From a checkpoint of a small transformer trained on Wikipedia: width 128.
Each number is 128 + 24 x the weight over its row's rms, rounded and kept within 0 to 255. Layers, rows and columns count from 0. Numbers have three digits each. The size before them is the row's rms in percent of the matrix's.

# layer 3 MLP up, 320x128, rms 0.126, rows 223-286, columns 96-127
095:130104086123143141129145135135098120133117123162119123147174113161142073115109130098111141085136
104:141140107166157110124147157110135170132135128117117161129104138082124138116133118117123099094163
095:118153138145127150099119081125128160157198126116150104125150116140150150125118173165161134126136
094:113098092107108139147104151086134116100159129139154157114101127146073130093147155109104135142164
101:164119088102131077090171073116136125139163151113119081139081102126105106142094130103128143145102
101:102110131161110162125146127123117136123122174101122122132113114110138153130116071085143142173117
088:103151108103129115106129086117123160100110138140138125125103105149114176109115115117141107088124
104:135129113128095182111106136190134104173141094147156128105111134131145119137141077098111113155125
093:119113097128151150131107140159126101129139117128152165133108122135150139177096163102127139155108
099:115151133087186146114108142082130147099101131120088197166140106108141183115112145102140149129148
101:108114178124108166122112127068149118163145096144173121099117134110139161144112122112105126167074
086:117160111116126181109139160138136157162143102117082131135160124123070117124104143154116150147118
100:114125113180109098149174152136135105143097157136159094128134112123123141171137137156138164128139
096:105141169112139086116157123140126096139087150127120152093113166147094123151175108148108124074136
097:100122133104116133130143132120081128171099144094099129116124107104147107158162117139072151138133
095:100103132158152156117112182102158117118110134133106168159123116091132127114071111158142074110119
102:111155113138084165113078167127078131143100108116138145104107147107143137149133081125118115134113
103:100135125158082110118124151153154092190081106140124114136096147115104105155183116125135139128096
096:174188102150141120132119119146152127171110111124090105132122136128107145131122132142134113133130
109:113130166167102148114142101081108139118169124116152122128104097168143149136131140139135128135092
099:140162103139142132153114131126169123146124152134124084142138116111145145121187107134128127127127
093:139166133117139092144134095118143131141041110130110114124120131132118144094158144094128102082130
108:078116144094115139109115082092133139150116146098134063101131115176139113131152134156163142106105
101:104082104156114160091125114153115097126139141089127172132118124132191119114120151127111181155158
101:119141126130143132100119159141172134135116161109140096174148124107187104146109134127091150123145
097:125114103195100118164164144134170154142116139115137115131149102152114138121121112125108133162122
104:147149148122109124165156143142085132132112144107140148086128090065121108153126128117144106114128
103:153129115118130156108156113143100108113128166085112107109123149101131142140141132112089116114146
096:128110111159156127113121128102137121144140132121126143128117133132135188104126083168164070130144
100:127114097149097165132148104150103106123097115168112151147156118122121143132083131125127159149158
098:141101141127140110133075118117124141161094141116161119111144093138048131188142132135141149103129
099:146149126150132110134146083154161104156108100092166133117109140145152086186105123101161123119103
098:128137114176153098144161133161129086147119135127114114142132172144148137096119155133143096135140
101:109169124116117169152146172141116093079136128095149111106118106107152116177115110154097134132113
103:117077139122114171163125152137164122120108101114149105124150136164113161112163092137151134123088
094:128126123144121155141113108146146100105145094118159106111158116099144125157162130122143154165096
092:129086173072149135143119173112108177105093110151139147140116125086099119166142132222105093158140
096:079100105130169138137153111143091104147068132135151135157088139134159102131101144101127141118139
098:110130158093107142160140137167151135131126084107150117109187150131081108202149114157137108123151
091:181093148098123083148153108123176112127093118143085118116123186121111138087134126139128097155155
097:138124122109222150133114103100164121150143144129123168124129152105115128077103160094147119107117
097:123150153149145102088180141152078148093073153144106101089130127132155112139132135088183125126075
101:140123143122156155152100126085154100138163095101143167132151133132135127123085166127106131143127
100:116144145107109155108101108146138115178095114122152118100092097114126125118177154099096138158111
087:116137108172141138133107165069096138134072181144135141104178180116111141149144139125164111141142
097:122155137167131150142128134113071086129135138109100125131131144116094123097144140132090104126101
102:116124106157138108113120088127136129128124138140171104125095150137141161140158123154137128130130
109:115139142076172145148130114134154130093098151128082144118113190092123137181113128124134104067142
096:135114134169093118101156094147145156137106158147071125140138077145112092118109082153172174168159
100:116136118132163103130144135145132113141131125143127115149170111123135106140175098079147155119119
098:106116148136096115121112145099099154119157107146205132146126128148125101120139111112082152185137
111:126105160106119162135124147083138091134128127156155155126070153175148126138124181079124109143107
100:089104182137140146123139118104170125142162155093106120146129092093127144139123126138092150110166
102:123119160089127114130135115148096153141111122110130148112173106123145126133156095118179146104166
094:149131151123111103123141065175128176161132142133118160135169128136127121129143131148166144120154
097:141120125149116132113130131078074130087115140090158137092127073091129122157186077143163149143075
102:141111101155144101098126186113081127119139103154182142169138177117149160127115134130148166117109
097:125122162117134120090122116116098120108119150074171130146137128146115135129180113121055164143115
105:163110077158122122128155124111117113117146162092137100126103106129137135141105109146141104112127
098:115108122100086137132137124111127115153149151118087120132142115107206172133106091103128154103154
100:174140097155112148113100113115142175140126161118124097076127111094077124104133135161112118142131
104:147169074137104092102091153099130142092140157164111136165104122102121078102102147098076144139128
106:114100147114102107096131130124140166109162106121083133130139117105114130083153126128082135089130
096:137090094138167104136089153133133151148131158110119116114123139148125097137125153078135104122109
# layer 3 MLP down (transposed), 320x128, rms 0.122, rows 223-286, columns 96-127
089:119139112126126147116134100122132124097085084115143128126186083118103108121153129112085133116158
104:098144107148120113158141174125159111181125137123134094136165133141126164176115102126112154110090
087:128110149147139121136143156147113105114078153121101151126105159138098143168125115114098115137079
095:103112098138152161184140160112143118134090146150132133136094157115096136105141142125104135126167
101:081140096115128137204129109146099136140133142125142154098149145122137115125140182143148102104135
102:096098133122133145132205098157147147159116102113115122143165082092131125137120137096137115123132
092:084136112131121136188090099151111141111141083102187129125148128109173126152111134163131122142171
104:175129114159094146093168130124109083128109099146142135127099114101076121144123096138145144109113
093:143131120120147152109134104105136140113156161082117133124127140096137141100159114157096129091097
097:164167128156115118166133152145117133127152142121092093143144111121123165098158133133126140148117
101:096115169118156106122128087115146119129169094136090136120169115159166138113117121107117137136141
089:133118141096127133102146133132170125124117131146139122147142146097112116094149119122149130145154
101:125091158150137142078091159151085103105101129112085132102144111129126168118170146158107162077156
096:096138120149135103120115129058097123105105105122131133116080117102109157111106140123179113108095
098:145121191136163129121136138141109142104157140167144144189129159131110121141103160133144154123110
090:136147127087116115107186113118121142135143135129127108118105135149113135113100097116131100097145
101:115135183115086123094111085127157123123100134109139106120141103181157167130152132156135138129147
103:121159156135088128122140098136106099101170117147110131132125102131154123129089150136106112147126
097:098134134097115102106152157126175140159117144139102112131136139094102107125143135136133139145133
104:143144086125151171147124125126116121127143142132155105149108162128153136144121164105141104120130
099:107112113135142125101143138126099169130078099141128124166126099137144095137135179114103100150114
096:142139152154154164109125148121152119085133114102099091118132136148162132147105101150178096133145
107:124063087099133091135117134144121135148120082166181137125111120104127162157069128102131104112109
102:136127165100103110140139079118114155125129112089146094150121142133116127163099139076128102106127
100:141149143125139122161142166139106118113126171144127088178164146081128084114137135131114136115133
097:115157117098145091123089152118124054093162139124111128157127114146130129088113137135189104137156
103:134112146113151152056101124154170143155085131185106124149094156126116144126179146176136112148126
107:134134135114119125083133092127132136134106120137109099108092157118127141106147101112131134116107
096:135103115078167125113120086158113141094112109131150144103071152147154102109133134135099115118133
099:141128160088148123176126158118097122157132146136142145119121150118125148118143161123088127132154
098:120116116121139162133157168129128155087133117106148092097135128158136100152103125110110123108117
101:152139145126200128116151120120123161139145107122163162095143137153154130147144151132095114131120
101:112151149142115133123094105132126108112113144158113113131133121108172096145133169142084143133084
100:077111125135133120132121142113125118118132112153120116121142117090089131122141152078147149103153
102:152146112104091087136180109090120113102148095092163139113137155106129120131145153080140140136160
096:105134101134168144086145109145137086087141086117125154156135133152145144128120122137113140102153
092:133141117122119124117120153115156144151105135135150116148106105104143161106133156091174136141137
096:122123136146121106144134175138134067116112125099136112147131142092147140142116090126143166096134
097:143162126091185114125174137118110114112126153134145116147094146113108165077115151150134126121140
091:110147129124133135140102075099121129137123113130153100129103157146139142108146144138115139140127
098:117110118138126134101145153117071118112168105127134126115131131153115136115104130156110110141109
097:161139155133121187125112061099120131188119146127108107174138142144090103129139130122114114121123
103:108101120112123137127119141105110154116147101124198112160159120149082108119145126111140088120137
102:222176129093099123151139106148158147118145116120124171132135133127139153127119143116105126118172
096:096077170160146134141144096132125157109120145101109121161109170112102159127172103118157109124168
098:108138115147114094107117080111101102111129123129094134117175143092114151088154085105125153122135
103:139121114147101105150124120145116140170169150118124102173119092121131162151158172144160108145116
106:146137171122139082140139139113168112075072104107084123122102123095116103133152129112124154077050
097:158156150149158172115108162109122097113125136126177107144088134115066092125166112119120096124131
102:156125158127122139156113169129174119134151118117145138195151153132102140150128142136103154100125
100:154126171098125126116147096160099131154129130132140120105127057106125134108091111133132131114178
111:145080126108098161116114137117120087122105128134120149159080130143149130093070129104119123145115
096:093120113119142124116155123114127123138141142094083126133119152141127188144125120140124134124113
102:078152115116135120160140152113119121169115124158165150129118116133120120115102126108062149169181
095:120144123143150187105179091119114159148144141102122160141153088155100169132110097129116085149127
099:160121113109130102143129130179155132149142134171119119150154151143127158135043140124101104136170
100:151122176072101109154131128095144186112143131138113110116149100125167137122119159136104114144158
100:135131068124140102138170138131150150127143116114119138116109125105135120144130124096103136158148
106:084100147161126113078125168135107149171113098137085124121131141165088154134124107149118175092135
098:139133082140084116138144144139099127095106121157142152125123144115097140125145129181102127110104
101:115132131125151095141166097157111133137148096137147123162124129143155144073149153135129127147094
102:090116127121101194119136115117081148113129134149114140111146119158126054129120107177149135130099
105:167078122073119133124099141101127153102138129174128142132145128126120171093117126089156137117110
097:101160149155110119163124128138148135115111096127105141137096137119143137151114133132131137112129
# layer 3 MLP gate, 320x128, rms 0.138, rows 224-287, columns 96-127
097:151129107138177161126143127117143122108155130124117094146115106136137094091121123155160125139108
096:151112144166137086145152150097127109165166165103129098107149150119144129139122196138131127147137
096:093102120128084139111092097113129146137107147136142167086143095141125119133122192172157118107108
102:102164132088118188135151143143133102109150099130132164128124129140127122106130152120160117074125
100:161120123132136116095174140146114115124137113118130108115142134085157114114103122147100126144127
091:103116134135131167103135092090128139143133125126107138132157088163140137145142169133144129119112
110:133130099149135117111151134119105126134127138081134108110139108128146109101149100132116093124117
096:155151151071124098140153114128079113119125144143145136126148146161149064117094144128162137108160
100:122121116128125164119148112142093101179101092154089167128118128128139107147118143138140121116102
097:140121173117137179105120113140124139123148094117133136102129091081118127158138077095121142125151
089:092135096103118135098169098145115188132103147147151084135098115134099148149143112156142124118120
104:117116128145110145104130123150136140125118118115111086130120146137069169161106106142142149125080
099:171112136139150115129121130115141131109161164121188146111171085122114114084107119134145124078175
093:152108133159152131113182107146104163155135114142128107129114083137129146172114155123146126153097
099:119114159141139110106116135181112161156105101152126179123108146122112104157153143137137144146127
098:122149142090122134097140125089150106109124165083132136094180110143150100135139176125120110126144
099:122101136134126129120148138117115100134131152102142119101099147129114161160138126115111089132098
096:119116163124122119124136113112135141152161126146113156085131131129128129140164130106138151128089
107:150083153105183162088161128128132160149127120166162149080102182136155136115135147140161100106159
099:127129151122119109102172117125151125149132120117141134155089114137139098156134085136140149095131
093:109129075131121151123095119138155124137172098118156101140124109142146147114127132142132131104105
106:148158125129099149139177127163116081145118122100172160105098106138180167165112159124132113116121
092:144139102116166116133143142136116134137118125087134119121129139131127096125105134132151164157110
097:119164123125131184070119106165115159129132144086164155169118117118152093157129168127098136105093
102:137131141125135168109115133120147163155152126124149125119107155139136062132114141098120154127138
104:116109114106138134093176108180114092123082152111085109152115106139131096103169127146115091140112
104:113114114100090156144123114163120104146144121100169146116157127133165124143101146115119079146109
100:116114119087148127089180104154135132100158141076133140135119139117105138108117147127136132149109
104:168152105138125137075168153156165150145131104156149148108135153131141107114125135159125132108131
101:164132116128120138124090176135116137120114075073114109161110111116124111111135118116107082112130
095:128117133107124147109141129103109140118111152109118132118128114143169149124164106133145111106098
100:107190162130109138105177142133107140126142161135108116111124122080132142136157113191100161154092
102:111137165100102128103166150169099157134152112101189121135119085087143144138134153112125181137084
100:151135101140112125108142051147140128172131127087098117098092138147123144073112154110081115117110
096:104153136097132135104123056150143094134121145134099136123174134163119109116136118119154148137077
090:078117162139117160137115140145115118132177095110112126147134127120138094122180150177134092120116
099:099110141124169213095165075159119132136133146142122153155130107102127103119146164141121140117158
102:123141085115107093117145135134125160134122154170150140084146077094096129158114076132142112146099
088:112089107121132151128135152117119102176111129063126168120132115121138124112128108137164160132099
106:083130113104152135077106152133079117080126107130147170149154107124123101129167121172100134137123
096:128118087158110153116155138096117178125126090111123138116151138135110123135195133209168137150153
098:132093049119149161122130133123118170089160109154146097111144113118095114115128152144139147145131
113:144155132108086103123137123122137171134137115120146165119155088130154162150121142110173118106108
096:107120097170142108070158133117100159163125136143160136094186137142137146143116162142108116129127
088:157109112149142169120142128142106137070095141072125137128150138079114124189131110130131111120141
103:152124118115110111095122129105153177089140119131131172114135151098105138118088091109117111093093
107:144127083133155174114132113132142131133120120141102138110140146133127159145126143170171051118137
099:123170139098130129146111084170121193132098135123148095102191071157117089161124158102130123108085
096:135112106117119123140114103086125133152120170113113126113199134143120136096157110121155113155070
103:130086108144099120111132123162075125109128099142159104097149171154123105113088181107140113137104
115:128128136108115089127117115140106205159098139101124099089104104142173130122143107134093143162126
095:134094138153130157103131113178128131177153159079151127096136065113113125117126109122100109118119
103:135100134129153157119109141118126196122119155154112144090104100098165105137191108124145101148109
101:163164127123111141121152128118094132126075106073113146087116145134110107116095146084114127106130
095:156137168090138144135163142129147140140132133116120137169119140132104091113157167169137140137139
110:147111166124090171130114153135146140141133141121106102122127121109152121072115117128112148107123
098:113122133140125116124153136145136118167161152106120118112141102111157134104154124120122136112108
109:093154158103125136090108104136078097119174088133122140102138115148139143145152162145128129094147
092:134115165117169173171137172112133167119147165138145133139135073151117083118112136140152129123112
098:117093146113147122130138105139119136121132109123138151188125153140139117089143143171116103099099
112:131127124110115112107134108166134156211115075143123129132105107119113173130126123126162130137146
112:140136133092139124098141109133076154111130078122171140093146089171123155102114117153125167137097
097:125114116102099118102143121160122167106171163141137154160132125083140121120143137131112063139092
099:144146125092169085123124121130157139119124124152122085151142136157120129096145131165142130125121